config.yaml
n_kv_head: 2
rope_fraction: 1.0
qk_norm: false
final_lr_fraction: 0.05
dataset: "wikipedia_en"
Each number is 50 + 10 x the weight over its row's rms, rounded and kept within 0 to 99. Layers, rows and columns count from 0. The size before them is the row's rms in percent of the matrix's.

# layer 2 MLP down (transposed), 256x64, rms 0.12, rows 103-157, columns 0-63
097:54 53 57 57 47 66 53 72 37 56 43 53 59 52 43 63 48 44 58 59 46 40 52 42 35 54 23 41 38 51 60 41 54 48 51 59 66 44 40 34 51 43 46 71 58 46 40 32 58 60 53 56 31 47 60 38 58 46 62 39 63 44 53 60
096:47 38 71 49 55 60 54 61 65 60 73 50 51 41 55 47 45 35 38 45 42 41 55 72 46 49 59 59 64 55 65 35 51 70 30 41 47 65 42 44 52 47 43 35 47 56 51 55 38 43 39 43 53 35 48 49 46 58 38 52 50 63 49 49
109:54 44 61 48 47 36 42 49 56 69 47 40 46 66 50 35 63 53 48 51 54 40 53 48 37 56 49 44 48 64 55 42 73 37 44 61 62 41 58 53 55 51 45 41 40 42 37 67 42 27 39 54 45 67 60 35 51 46 44 56 68 65 50 63
102:57 33 68 37 39 52 46 68 70 47 50 46 51 38 38 43 59 39 50 56 57 46 47 50 59 48 76 63 61 62 45 56 48 41 53 46 37 40 38 43 54 41 35 46 49 63 56 54 57 63 51 52 69 50 22 44 48 50 48 54 40 41 55 55
101:58 61 54 50 63 59 73 62 60 45 74 44 56 61 51 50 59 47 39 40 48 39 60 37 26 43 51 46 67 32 56 44 29 46 41 49 65 50 47 54 45 40 47 63 53 45 46 55 46 57 35 39 59 46 41 60 55 44 46 59 47 49 33 53
090:55 70 59 54 44 58 42 42 25 55 40 51 47 42 40 53 57 51 54 55 52 66 39 54 72 55 37 46 43 61 39 39 55 49 64 47 52 47 46 63 49 68 27 43 54 34 55 47 39 41 43 41 43 42 47 63 50 48 57 40 63 65 52 69
083:35 52 30 64 54 37 67 56 47 55 51 60 46 56 49 45 62 39 58 45 43 40 55 65 56 53 28 48 49 62 28 44 63 47 33 75 61 48 54 42 48 41 48 60 48 58 54 51 62 47 54 47 49 38 54 58 50 34 32 65 40 55 45 55
092:54 34 50 50 52 49 53 44 37 39 49 57 45 42 45 36 52 42 51 52 53 52 51 54 58 47 60 56 40 53 63 32 59 50 48 45 49 65 47 46 59 46 50 39 52 57 65 81 45 48 69 57 12 63 43 59 30 52 48 47 51 47 54 54
097:52 62 66 51 27 33 53 53 49 49 60 53 34 57 51 61 58 41 35 47 52 52 55 59 49 47 69 47 54 54 51 58 58 50 53 48 56 48 34 54 61 48 42 56 30 41 49 28 26 45 53 60 39 73 44 35 43 41 49 52 57 55 61 63
098:46 66 52 41 56 55 36 57 43 70 39 58 58 75 43 59 44 44 40 55 37 59 44 33 36 58 48 43 44 48 61 48 55 61 43 46 48 51 42 54 43 71 53 71 43 45 52 49 52 67 44 51 40 52 22 45 59 52 56 37 40 52 51 47
084:53 37 41 52 37 41 53 54 56 53 40 45 60 65 54 42 58 45 56 54 58 64 65 49 41 36 52 44 49 34 23 66 47 65 46 58 65 45 62 40 32 53 48 54 47 62 47 58 35 42 68 73 51 58 43 47 40 39 46 50 60 55 46 46
115:49 63 65 63 26 47 37 41 36 48 48 52 48 40 45 45 43 50 54 41 52 47 30 59 58 63 44 48 46 47 52 54 57 47 45 42 51 67 42 53 47 46 23 51 53 58 44 48 37 80 62 60 66 54 64 46 38 46 48 42 50 58 55 65
109:46 57 56 44 38 48 44 41 35 31 40 66 63 36 50 51 67 39 33 48 39 34 49 53 42 44 52 61 34 63 35 61 60 55 64 53 53 48 63 61 56 46 40 62 66 39 57 45 42 71 51 44 53 54 48 55 60 63 43 54 49 41 52 35
093:55 52 64 46 51 73 34 44 47 53 67 45 37 74 39 48 54 46 48 44 39 54 45 53 41 72 43 59 57 47 57 50 63 38 56 53 40 56 61 46 40 63 59 25 48 43 52 62 48 61 58 53 44 55 57 45 35 39 43 40 56 54 34 36
099:33 45 51 58 61 42 42 63 54 53 63 76 50 56 41 62 48 34 54 38 58 38 47 35 41 46 47 49 43 48 66 50 48 40 53 51 59 47 40 51 53 62 55 50 46 51 73 26 55 37 63 46 44 46 51 65 45 38 51 55 49 35 59 72
113:35 46 54 69 33 60 52 49 47 57 43 43 40 45 55 43 47 67 55 54 62 66 52 46 31 57 37 52 43 55 40 46 72 58 44 50 51 53 28 65 51 52 56 45 63 48 45 66 68 54 50 45 42 63 42 57 30 49 35 41 36 49 43 49
094:65 63 44 50 60 59 42 44 31 53 54 55 42 47 40 55 55 48 29 64 50 51 51 67 46 36 55 59 33 36 69 58 62 46 44 47 52 43 42 59 45 39 47 62 57 62 62 44 55 57 51 41 26 31 52 50 47 45 43 66 52 42 68 48
101:57 38 54 67 53 44 70 47 65 55 42 52 33 46 54 50 48 53 46 64 49 27 43 51 59 50 50 49 67 49 64 53 47 49 46 59 56 52 28 44 41 55 67 53 61 57 50 53 54 46 55 51 49 34 44 57 50 64 48 29 58 28 27 44
101:69 45 49 42 54 61 37 52 49 77 27 49 42 49 53 43 46 50 46 60 48 48 44 54 41 47 47 49 54 45 59 49 46 43 52 55 59 48 41 63 44 55 62 37 75 57 29 27 66 44 45 40 44 58 36 54 63 63 58 61 58 45 44 56
095:48 60 59 49 69 56 57 61 52 45 48 48 48 52 61 45 33 25 39 53 36 32 52 44 34 53 57 41 41 49 47 56 56 66 50 35 43 50 62 58 60 45 57 61 48 58 60 56 64 57 48 32 64 27 40 39 59 59 54 46 41 39 39 58
098:44 48 39 56 65 51 48 50 74 46 55 35 60 54 44 38 32 43 39 24 49 55 61 54 44 64 40 52 50 59 75 56 37 47 42 45 70 39 54 56 38 51 64 51 38 54 40 39 59 43 56 63 37 49 52 47 46 58 56 64 54 55 47 46
107:51 48 54 57 68 61 54 53 45 39 29 58 41 61 45 59 50 40 44 43 55 58 65 28 46 34 40 31 61 31 57 39 54 61 49 55 44 62 39 64 40 59 34 58 61 55 58 58 55 39 62 43 56 54 45 57 42 60 38 46 58 44 56 35
087:52 64 47 43 44 55 47 40 43 51 67 53 48 56 36 62 49 42 38 57 45 45 48 50 72 39 62 65 33 29 41 59 43 57 52 46 79 42 51 47 53 50 49 64 60 52 54 36 56 39 43 30 62 54 66 40 55 57 40 46 58 52 42 49
108:44 41 44 48 31 57 68 46 35 48 31 52 62 33 51 49 44 34 49 45 42 40 49 50 40 57 56 51 58 57 48 41 37 55 53 58 37 43 64 61 38 75 63 59 43 44 48 57 43 50 42 53 55 65 51 67 51 42 60 58 47 75 42 61
118:57 49 50 60 45 39 34 45 64 46 55 41 50 61 49 64 64 65 48 46 52 39 44 49 77 62 40 55 58 62 47 34 56 62 42 46 49 45 33 47 52 40 53 77 49 62 50 56 49 55 42 52 32 47 55 45 41 45 35 46 32 54 66 44
089:56 46 36 54 58 41 64 60 53 50 76 57 46 60 52 56 55 42 57 36 46 52 63 40 49 32 38 54 51 50 47 47 62 54 50 55 46 62 51 44 42 62 63 31 36 46 56 67 41 29 48 39 48 41 56 48 74 38 57 41 48 56 32 53
115:57 31 40 60 57 43 65 55 52 56 39 37 40 47 51 44 71 55 47 46 57 44 39 60 23 30 38 69 49 49 53 58 54 59 55 57 49 56 34 59 54 49 46 52 48 48 52 59 43 54 42 63 43 48 71 62 50 50 54 30 36 58 41 48
094:44 40 71 52 55 48 67 61 46 56 52 45 36 40 50 41 49 42 56 55 45 79 51 62 48 44 53 53 48 43 42 40 59 36 67 44 49 47 47 57 45 39 53 59 56 57 52 56 26 66 36 68 51 57 51 36 56 36 33 32 51 50 45 56
095:28 55 66 40 69 39 63 56 52 61 54 51 71 59 51 55 52 59 35 53 52 49 30 65 43 44 56 55 35 53 45 56 59 59 40 49 64 47 53 43 52 51 35 52 49 46 45 51 39 50 45 31 65 60 60 48 51 51 46 30 37 36 48 65
101:66 47 54 50 58 41 54 50 52 35 62 56 52 44 44 61 47 41 53 35 63 32 42 44 53 56 60 51 54 43 56 57 49 74 52 51 54 40 65 41 49 49 62 62 57 42 47 65 64 28 49 38 26 55 52 54 41 52 41 49 38 36 35 69
110:56 65 57 66 54 65 69 55 38 43 36 52 65 49 64 42 51 52 59 43 71 53 50 63 40 24 53 43 36 65 54 49 66 38 45 40 49 55 52 39 42 59 42 39 53 45 51 51 56 50 37 46 56 49 53 47 59 49 54 55 28 36 35 48
087:54 78 45 66 39 53 57 49 53 38 48 53 66 49 44 57 42 24 54 44 46 45 50 54 54 43 49 59 54 52 46 56 39 33 53 73 63 52 43 31 58 40 49 42 48 51 62 48 40 39 67 37 41 52 62 46 63 55 68 47 48 42 42 44
108:43 44 52 46 46 51 57 38 59 47 64 37 26 55 52 47 33 64 59 43 30 44 59 46 55 52 44 51 71 44 47 51 31 68 53 71 46 39 53 43 51 56 44 52 44 42 40 65 71 52 55 51 49 54 72 47 43 59 45 58 41 43 62 46
092:51 53 50 57 55 44 63 57 54 52 28 47 48 62 42 53 48 71 48 30 46 67 59 40 34 67 39 31 64 50 49 65 53 46 53 56 62 42 47 51 42 44 50 45 63 36 30 57 57 59 64 54 48 46 42 34 51 42 51 42 66 52 34 54
077:50 62 49 54 56 47 57 47 51 46 38 59 36 62 36 50 50 49 45 62 39 54 53 46 50 56 32 50 39 38 53 50 54 64 48 59 56 71 50 61 63 60 36 38 48 33 54 55 42 27 52 37 63 61 63 42 68 36 55 70 57 37 42 40
099:37 55 56 41 49 56 53 42 58 40 40 64 51 34 56 57 47 51 49 53 49 42 55 63 40 30 50 60 36 43 56 57 76 53 31 54 59 45 43 66 61 55 33 42 44 41 59 53 64 59 49 68 44 59 69 36 60 40 32 49 54 43 50 49
092:62 61 44 52 53 58 57 57 63 39 49 51 59 47 37 47 49 33 40 50 48 53 56 60 52 48 63 58 48 52 52 50 50 47 58 60 40 56 54 69 49 49 51 52 32 68 59 41 36 26 49 56 61 39 39 54 64 37 61 29 31 43 31 61
104:46 61 44 39 46 45 75 59 46 55 30 51 44 51 63 51 58 55 56 40 43 43 47 62 42 47 48 49 59 43 31 66 51 63 48 49 50 45 44 54 52 67 46 53 45 51 56 57 40 25 58 63 66 28 48 27 51 56 57 46 50 54 42 68
094:43 25 31 66 71 63 52 29 53 60 43 40 54 50 43 40 55 57 46 60 50 49 50 46 46 46 46 35 49 56 66 52 42 46 57 61 46 38 47 65 58 44 62 57 37 65 57 39 59 58 58 53 45 37 40 55 69 32 46 47 41 49 52 58
096:75 38 68 45 32 48 55 57 42 46 59 56 46 43 58 34 46 55 57 47 48 58 57 66 39 41 25 51 44 32 44 65 65 47 48 60 60 55 49 54 52 55 50 61 39 50 48 51 54 34 55 64 45 44 50 35 51 39 52 64 38 48 32 59
099:72 53 42 52 40 59 36 47 29 40 51 66 63 41 31 76 41 50 45 49 37 50 57 43 58 47 57 52 45 49 40 37 50 43 31 32 57 46 57 53 53 64 49 49 49 38 51 57 57 53 35 67 44 59 52 49 64 60 51 59 50 57 62 57
102:66 44 48 62 40 71 49 49 56 36 51 66 58 43 37 46 59 31 57 61 64 66 62 54 25 67 47 52 35 55 69 51 31 50 43 59 59 41 50 40 54 48 49 59 43 52 46 30 51 47 41 52 41 45 54 47 46 39 49 63 55 48 43 51
091:60 50 63 48 47 45 45 49 38 51 45 48 41 39 54 37 59 58 59 49 40 64 67 76 45 53 53 49 40 38 56 58 59 45 45 48 49 33 44 52 56 44 72 51 30 43 55 58 42 41 39 41 36 35 50 65 49 60 39 68 52 54 42 72
076:53 36 57 59 48 43 50 57 41 39 77 60 55 52 53 44 49 58 47 49 32 48 66 61 57 46 28 61 53 52 53 45 60 66 35 61 54 51 68 38 46 46 47 44 57 41 43 36 55 27 51 41 38 32 46 48 55 55 38 68 53 50 48 49
107:43 46 36 63 57 56 43 46 46 50 55 57 69 51 54 59 43 55 33 45 52 54 45 44 60 60 57 41 29 48 58 52 34 46 66 48 51 40 52 54 68 62 56 68 49 49 42 58 45 43 57 50 44 59 45 76 36 20 49 45 45 37 56 39
107:51 45 40 62 67 75 41 47 30 40 62 50 42 54 45 38 34 58 49 43 51 47 50 44 38 57 57 59 47 53 67 65 30 43 73 58 51 40 34 55 55 50 45 50 50 51 51 46 71 47 61 44 52 52 39 46 50 62 40 58 37 41 42 60
102:55 54 41 63 56 65 49 69 52 54 51 46 53 57 44 78 43 43 47 37 43 41 48 31 32 54 46 53 30 44 48 63 58 50 47 48 58 58 39 57 39 59 46 46 36 77 52 50 52 28 59 46 62 41 49 35 60 51 58 55 44 46 50 51
078:44 46 37 47 32 63 63 48 52 54 44 44 57 61 37 48 50 30 50 59 44 65 33 39 58 43 47 52 61 41 47 47 54 40 63 45 57 46 46 43 48 54 60 43 62 40 54 52 66 57 38 76 46 32 46 52 61 43 71 62 70 52 48 42
112:52 42 57 54 52 47 59 59 45 56 60 71 59 47 67 45 44 45 57 44 47 47 48 56 47 65 59 45 52 49 48 68 39 32 31 54 45 42 51 41 32 48 76 45 39 66 49 62 58 51 49 44 60 34 48 51 50 42 60 59 48 34 33 31
087:37 64 51 52 68 45 57 58 48 41 52 60 46 68 42 40 58 56 43 59 44 39 49 46 45 42 38 59 47 54 34 51 58 70 40 43 51 55 53 41 46 61 65 46 51 45 50 40 40 52 45 20 62 40 56 57 48 48 72 39 34 51 55 68
105:57 43 52 48 54 58 51 57 55 41 54 56 58 42 31 46 48 55 49 53 61 43 52 41 48 64 64 70 34 42 59 52 57 36 40 54 58 55 29 42 58 68 43 68 68 44 32 48 50 35 24 53 52 53 40 64 46 56 59 54 50 40 37 53
135:58 66 46 36 61 42 49 51 37 39 49 33 38 58 45 35 56 59 60 51 55 42 45 45 68 49 51 43 58 62 34 38 43 58 43 50 59 43 45 51 63 60 27 44 53 52 47 53 68 44 34 53 64 66 48 43 67 46 58 53 40 49 43 73
092:44 56 58 47 50 58 58 44 44 48 42 51 57 66 63 57 51 57 39 33 58 24 48 49 73 53 41 53 42 50 70 38 46 44 45 46 53 54 40 50 40 21 60 56 51 68 63 49 40 39 41 55 53 34 44 54 42 45 52 50 69 49 58 55
097:39 71 44 50 50 54 64 46 60 47 46 44 28 46 43 46 48 41 48 36 56 39 68 49 62 60 53 40 33 48 55 40 51 59 47 44 62 44 45 47 57 47 75 73 37 61 58 55 55 48 41 41 36 43 67 58 35 47 62 61 46 56 46 51
119:33 53 52 34 63 57 43 47 52 46 44 49 54 69 38 41 43 49 53 47 62 58 47 59 62 39 43 68 66 73 40 56 55 43 49 32 54 70 39 56 36 35 35 47 39 42 59 51 61 37 53 51 57 52 39 59 41 58 46 45 51 51 70 47
# layer 2 MLP up, 256x64, rms 0.141, rows 104-157, columns 0-63
100:56 75 32 46 42 43 52 44 47 42 44 51 58 56 46 42 43 50 52 68 55 53 46 50 52 63 51 51 69 61 57 48 42 34 70 44 51 62 66 43 46 65 34 67 43 49 50 56 48 58 51 58 60 35 60 53 39 56 47 43 28 42 45 32
112:53 42 65 59 34 58 41 50 45 61 42 41 38 55 53 39 60 45 38 65 55 33 50 57 48 56 54 49 66 61 49 69 47 56 55 55 47 58 44 53 53 48 35 78 53 44 33 56 34 51 45 66 47 51 49 58 38 60 38 47 43 24 50 54
099:55 61 52 34 41 48 28 55 44 46 49 41 50 50 49 29 48 58 57 50 68 57 61 48 54 65 54 42 48 61 53 61 46 48 56 57 39 41 64 46 53 41 46 62 54 62 48 60 46 59 69 54 51 62 29 39 37 62 37 35 46 31 33 60
105:67 46 39 50 38 53 48 49 44 51 50 57 45 55 74 43 51 49 46 52 59 55 47 56 70 47 53 45 44 32 49 56 50 56 56 38 65 42 39 55 48 39 50 43 45 44 39 50 38 62 50 51 44 85 66 66 43 61 34 41 36 47 41 59
091:52 50 43 49 41 56 45 61 39 58 38 55 67 56 34 43 56 53 45 58 50 51 49 45 62 73 69 63 55 56 66 48 36 38 49 45 33 64 41 48 47 36 49 57 51 52 55 43 38 53 57 66 29 50 30 46 56 27 38 51 52 54 40 57
089:69 44 66 42 46 34 25 44 53 69 46 66 53 45 64 50 41 61 34 41 53 55 47 60 56 59 57 59 46 69 57 35 30 55 54 61 31 58 50 60 55 49 48 46 50 40 49 55 56 56 36 42 49 39 47 47 59 50 43 64 47 42 39 54
100:36 58 48 40 42 31 49 56 56 70 44 45 56 56 60 45 54 55 69 71 47 31 42 48 44 58 48 59 52 56 46 47 46 56 56 67 36 32 39 63 39 46 59 33 51 49 51 58 58 58 64 52 56 61 65 49 37 54 31 56 39 45 43 39
096:53 36 44 45 40 44 42 45 67 53 57 41 70 42 52 38 43 57 47 56 57 25 41 47 50 47 49 52 55 53 43 60 43 63 54 52 44 66 63 59 30 41 66 48 63 68 57 42 52 46 53 48 60 38 56 63 47 59 22 58 55 50 43 42
091:52 51 49 63 53 46 42 41 49 48 52 32 35 23 47 47 54 47 53 49 58 36 54 45 57 40 65 50 50 68 27 50 45 54 64 55 70 53 61 46 37 34 69 39 62 38 50 61 63 52 57 49 42 52 71 54 45 46 42 39 50 52 48 61
093:48 50 47 57 45 35 48 71 48 63 36 28 48 52 50 59 44 72 46 61 44 42 24 59 70 47 45 46 58 52 56 49 49 47 60 49 32 47 57 50 60 35 57 43 67 59 50 52 50 52 45 24 58 57 46 59 65 49 48 51 44 38 43 48
104:43 61 53 55 36 52 39 37 55 46 49 41 47 46 49 40 55 49 55 59 60 43 56 53 50 62 44 57 58 56 50 66 35 31 62 37 34 73 70 55 53 61 37 61 59 40 53 50 54 64 41 51 76 49 51 45 51 51 32 33 38 52 47 52
100:65 45 46 48 48 42 53 38 43 48 45 66 44 42 59 42 46 50 38 61 48 48 31 51 48 63 76 41 60 47 56 46 54 38 47 47 56 63 49 49 40 54 68 77 63 45 46 43 40 61 54 54 42 52 61 52 38 41 30 58 54 52 32 33
094:54 49 55 40 34 56 47 48 50 31 51 55 58 54 50 60 67 52 46 44 40 50 50 44 67 71 70 64 43 46 39 38 26 39 65 46 50 66 54 49 41 29 66 62 47 50 50 57 41 37 56 40 51 61 52 50 41 55 36 37 52 53 44 45
095:47 53 51 46 58 35 35 51 48 43 19 49 49 47 40 52 51 65 49 45 48 42 33 59 52 64 61 34 61 55 72 56 52 46 61 48 49 43 57 65 65 56 43 29 41 60 52 54 46 51 67 58 36 60 45 58 46 53 40 34 47 44 58 38
106:60 59 62 43 51 39 40 47 39 33 37 34 54 48 52 51 53 61 42 44 50 67 27 50 53 61 57 58 61 45 54 55 56 48 48 52 49 53 52 27 43 40 43 56 60 42 55 41 38 63 68 34 39 57 58 60 42 59 57 57 24 54 45 40
097:52 61 44 54 41 34 63 31 56 59 48 35 43 41 53 52 52 52 26 51 49 56 40 47 62 50 53 62 56 56 59 53 35 33 51 56 43 34 76 50 36 42 47 59 52 45 50 51 41 50 55 68 50 50 75 58 53 37 41 62 43 60 59 47
104:51 52 53 43 43 34 51 44 74 55 33 32 56 39 36 53 52 66 55 50 58 36 42 68 54 49 51 34 68 43 35 55 35 59 57 41 34 59 49 40 52 57 51 57 37 61 49 45 63 58 62 36 57 51 54 68 57 53 56 36 56 54 48 52
097:39 58 60 37 45 22 44 33 38 46 47 52 57 43 57 50 40 47 41 46 50 76 47 67 60 55 44 43 67 48 57 67 46 56 69 50 39 42 48 58 51 49 78 49 52 56 48 58 60 60 58 34 54 52 49 37 50 43 45 44 40 51 54 50
094:53 44 41 45 36 45 38 44 36 38 39 43 47 59 48 53 53 56 45 59 39 60 44 56 42 65 49 54 50 51 51 48 39 43 56 57 42 43 61 63 39 57 56 59 78 54 54 74 35 67 43 56 54 54 33 47 56 27 47 56 41 52 39 68
102:74 63 59 48 35 33 38 63 42 58 46 45 38 46 44 42 69 48 42 47 41 45 62 41 63 71 50 51 56 71 47 45 51 47 72 62 46 28 49 44 49 38 58 61 42 40 45 50 48 57 49 44 49 59 62 46 55 43 45 33 55 54 47 51
106:43 65 70 37 41 38 48 52 37 39 42 33 56 60 52 52 69 67 58 62 47 62 38 61 61 48 57 47 61 33 52 47 50 47 43 68 40 51 42 45 59 46 70 69 46 47 45 45 42 52 59 61 32 47 54 34 43 42 47 45 54 43 41 51
106:41 48 37 39 40 38 48 63 55 43 41 52 56 53 57 38 58 76 43 65 55 60 50 56 45 49 53 51 54 66 57 49 48 52 63 54 19 40 49 63 47 50 45 56 38 67 31 55 56 53 68 50 42 47 38 43 49 52 41 54 51 40 40 30
101:46 65 42 45 28 63 39 39 46 42 39 43 60 55 73 45 57 59 42 40 48 47 61 54 55 56 57 36 52 36 53 48 51 46 59 49 68 43 40 51 49 55 47 65 61 48 56 54 41 58 38 35 44 68 37 59 51 55 30 57 29 43 52 38
099:59 62 56 49 32 38 30 38 58 55 52 48 41 53 54 42 37 45 52 75 60 47 44 50 54 54 50 39 44 52 25 56 48 60 61 43 57 60 54 62 44 53 71 54 60 49 48 42 53 53 52 26 44 57 57 58 45 68 31 57 38 47 40 48
088:52 53 46 49 52 32 23 38 35 30 46 56 42 48 53 39 43 51 57 52 62 40 37 43 44 49 52 64 55 59 55 36 50 39 46 58 59 55 41 46 54 64 58 56 58 46 61 54 59 67 41 39 59 62 47 71 44 34 49 45 31 65 47 60
110:50 43 59 63 46 50 47 51 52 38 46 47 41 43 49 46 63 69 49 45 59 48 62 62 52 67 52 40 48 39 42 54 57 46 46 58 41 63 59 43 52 43 53 56 59 25 58 59 32 62 66 34 38 42 49 49 32 44 41 31 61 52 48 76
097:57 66 40 50 32 37 47 56 45 46 45 54 45 57 46 39 66 57 50 51 52 54 34 53 46 56 51 70 49 69 54 67 37 37 73 33 45 58 41 42 64 35 54 55 43 52 60 49 71 51 45 41 54 39 44 50 50 59 41 29 57 52 55 42
095:77 42 51 50 39 53 45 51 47 62 32 50 27 48 59 51 51 66 49 69 41 42 43 43 67 58 51 32 58 43 50 44 44 40 52 49 68 58 62 59 40 53 53 34 47 53 47 44 62 51 48 50 54 72 54 53 48 44 62 31 33 52 42 53
100:55 57 53 62 47 40 46 35 46 37 46 27 50 41 52 49 54 64 38 43 65 48 60 69 67 55 72 56 50 46 47 60 48 37 51 52 55 57 54 43 42 56 59 56 43 35 54 51 53 54 60 30 34 49 50 65 34 51 45 60 42 47 44 25
097:63 61 60 56 30 48 51 64 51 46 35 58 34 33 51 35 45 54 53 50 60 69 58 51 64 68 64 43 44 43 22 67 43 44 52 52 50 35 48 36 41 41 57 42 41 57 58 59 59 49 56 44 48 47 44 67 49 55 38 49 51 46 53 45
091:56 23 50 40 46 37 43 51 48 60 48 53 45 46 59 39 65 68 49 57 50 55 52 61 56 51 46 35 69 58 66 43 35 56 46 55 50 60 39 62 46 61 54 61 47 62 24 44 57 52 50 57 63 33 41 42 38 46 43 51 49 53 48 71
104:63 54 43 43 42 38 52 40 79 70 40 38 47 34 41 45 48 52 51 41 59 45 45 49 58 45 75 42 47 58 31 44 34 60 55 31 63 50 49 51 45 59 55 51 51 50 50 58 69 57 63 49 53 50 56 63 47 46 51 61 32 39 49 47
091:46 54 53 38 50 46 40 38 65 45 49 41 50 32 51 42 38 55 52 73 68 49 48 55 51 55 46 48 34 53 44 39 51 63 55 40 54 44 67 42 51 50 68 69 53 44 49 44 36 64 42 39 59 60 77 61 40 50 52 34 53 53 64 55
082:51 30 50 35 39 43 51 50 42 48 40 44 58 48 53 40 34 54 58 45 52 51 49 45 47 55 54 43 52 54 56 56 25 47 45 69 64 65 54 54 73 40 31 53 61 48 58 68 60 58 60 45 36 55 37 64 38 39 59 54 42 31 47 53
101:74 46 58 42 44 45 39 56 55 69 48 46 47 46 73 55 51 51 43 49 58 34 40 65 65 51 43 58 53 62 57 40 39 49 49 45 36 40 48 44 33 30 54 56 50 64 46 59 27 57 65 46 59 46 41 40 46 54 49 61 56 38 62 44
091:43 61 55 33 43 35 25 64 34 37 43 60 51 43 60 38 63 50 51 64 46 57 30 42 41 61 55 55 53 49 27 53 44 66 46 49 51 33 60 55 51 48 58 52 46 54 27 48 58 50 53 44 41 56 54 61 48 60 42 55 55 55 60 63
106:29 55 59 53 37 50 42 47 58 45 46 32 67 46 46 52 55 50 45 58 56 53 55 61 55 70 54 44 48 46 40 43 45 44 65 39 57 33 32 55 40 48 73 53 50 54 41 53 38 58 62 30 55 51 45 51 41 72 46 53 39 45 71 62
103:54 48 63 53 33 52 28 55 39 37 48 56 54 63 59 51 56 50 39 56 51 46 39 64 51 75 56 50 54 43 62 47 46 48 40 72 47 52 52 37 47 49 71 43 50 59 57 55 37 51 33 34 31 53 61 57 37 52 36 52 56 37 44 59
096:61 50 55 54 33 40 56 54 55 39 41 55 27 44 54 31 45 52 54 54 64 50 27 48 51 46 62 51 51 58 36 46 37 50 57 36 82 44 57 52 44 49 34 46 45 42 60 59 59 54 52 69 43 56 43 51 46 55 58 56 46 39 35 61
102:62 55 28 62 42 54 38 49 65 61 50 51 36 49 62 45 65 49 46 68 43 46 57 48 54 54 59 47 65 58 33 53 45 42 66 45 50 49 65 56 49 50 53 42 59 36 21 60 56 59 51 51 57 41 41 35 50 46 51 28 63 57 49 41
107:61 46 41 35 41 32 45 43 54 57 47 51 53 49 67 52 46 58 48 56 50 52 42 53 53 70 47 39 78 45 52 68 43 52 57 47 62 40 49 28 49 58 54 56 46 57 33 54 56 53 57 51 58 49 55 52 46 43 22 44 28 60 60 51
097:62 54 37 53 39 51 45 67 70 60 48 71 31 41 48 47 45 46 53 64 61 35 33 46 52 49 49 48 46 52 32 50 44 42 58 39 58 37 54 53 38 53 56 63 64 37 49 44 66 70 57 56 56 66 47 62 58 45 61 43 38 44 46 58
092:66 64 52 36 47 60 49 46 60 49 50 59 49 48 52 32 38 45 57 55 46 39 45 40 56 75 56 55 59 45 44 46 46 41 57 49 44 59 37 46 44 36 56 53 61 57 66 66 43 59 41 43 62 54 47 56 44 55 33 56 18 47 52 28
108:46 57 42 60 44 49 40 53 45 48 45 53 57 50 56 42 41 51 54 67 62 30 41 66 63 48 57 44 45 37 55 46 33 63 64 69 32 37 62 47 60 40 70 60 48 56 58 64 54 52 55 30 36 44 62 57 41 56 55 34 45 41 46 51
099:50 58 45 42 50 32 28 55 52 53 40 66 31 50 44 37 54 56 52 55 65 39 39 47 48 34 70 46 65 49 64 66 47 61 60 49 52 40 56 38 54 61 51 63 43 57 54 48 64 57 45 47 57 50 41 49 31 48 49 51 43 47 38 25
106:59 50 47 63 45 44 34 66 64 48 35 41 52 38 42 37 37 65 57 51 64 47 52 36 44 60 53 54 38 56 47 51 42 30 64 59 36 49 46 51 42 55 47 59 63 53 63 60 53 58 47 46 61 56 69 36 51 56 43 46 26 55 61 69
091:46 39 42 41 48 50 38 61 78 40 56 42 46 34 56 51 55 66 36 45 46 53 43 57 48 56 53 52 55 55 49 46 44 44 53 43 43 56 63 45 55 43 35 53 48 57 28 42 35 67 63 61 78 52 58 53 44 48 46 40 65 39 62 62
107:54 53 52 50 47 54 45 47 62 42 36 26 37 29 34 47 55 58 64 65 65 61 53 47 63 63 57 56 66 45 46 59 44 38 52 39 61 45 58 43 43 51 46 40 41 47 68 36 56 57 55 39 37 46 67 68 60 49 40 52 38 45 47 49
092:43 56 42 53 43 52 49 53 38 49 42 26 34 36 48 53 50 82 56 51 58 46 48 53 45 50 51 48 68 30 54 50 43 51 54 57 53 67 45 50 43 54 66 61 58 60 46 55 48 46 68 63 40 41 36 46 54 67 44 56 43 73 41 54
104:44 51 49 25 39 33 50 39 40 53 47 59 41 58 63 46 37 66 54 43 50 46 45 61 66 49 57 43 52 53 45 55 45 62 59 48 46 59 54 62 54 27 44 41 52 39 34 62 34 63 52 65 36 43 46 64 44 66 37 50 58 49 34 50
113:55 52 46 48 48 40 41 46 70 63 44 57 57 31 47 47 44 55 46 61 57 39 51 40 70 47 53 26 74 30 49 45 33 63 38 51 63 42 65 40 53 49 54 51 53 42 48 49 59 67 60 45 63 54 54 55 52 37 39 45 50 47 38 61
102:49 48 35 53 49 24 49 36 36 36 42 37 36 41 41 34 51 62 36 47 41 53 39 56 51 49 50 52 52 43 52 48 55 59 53 52 71 62 45 41 50 62 63 73 52 52 37 70 62 57 50 61 47 54 49 56 55 57 39 46 52 71 40 51
092:55 50 51 36 33 28 47 49 44 46 51 51 43 55 70 52 63 44 25 38 50 52 52 62 55 50 69 57 55 60 55 44 29 60 58 39 50 47 45 47 52 38 53 68 48 49 38 66 39 70 45 60 41 62 46 44 55 42 40 43 46 67 51 52
109:50 76 50 45 43 40 47 53 75 35 38 48 54 42 58 40 60 53 52 48 52 61 45 45 65 52 51 60 58 38 51 41 40 30 57 48 64 61 49 36 46 48 48 60 38 48 55 72 60 54 55 43 56 63 43 53 21 42 46 42 51 52 53 44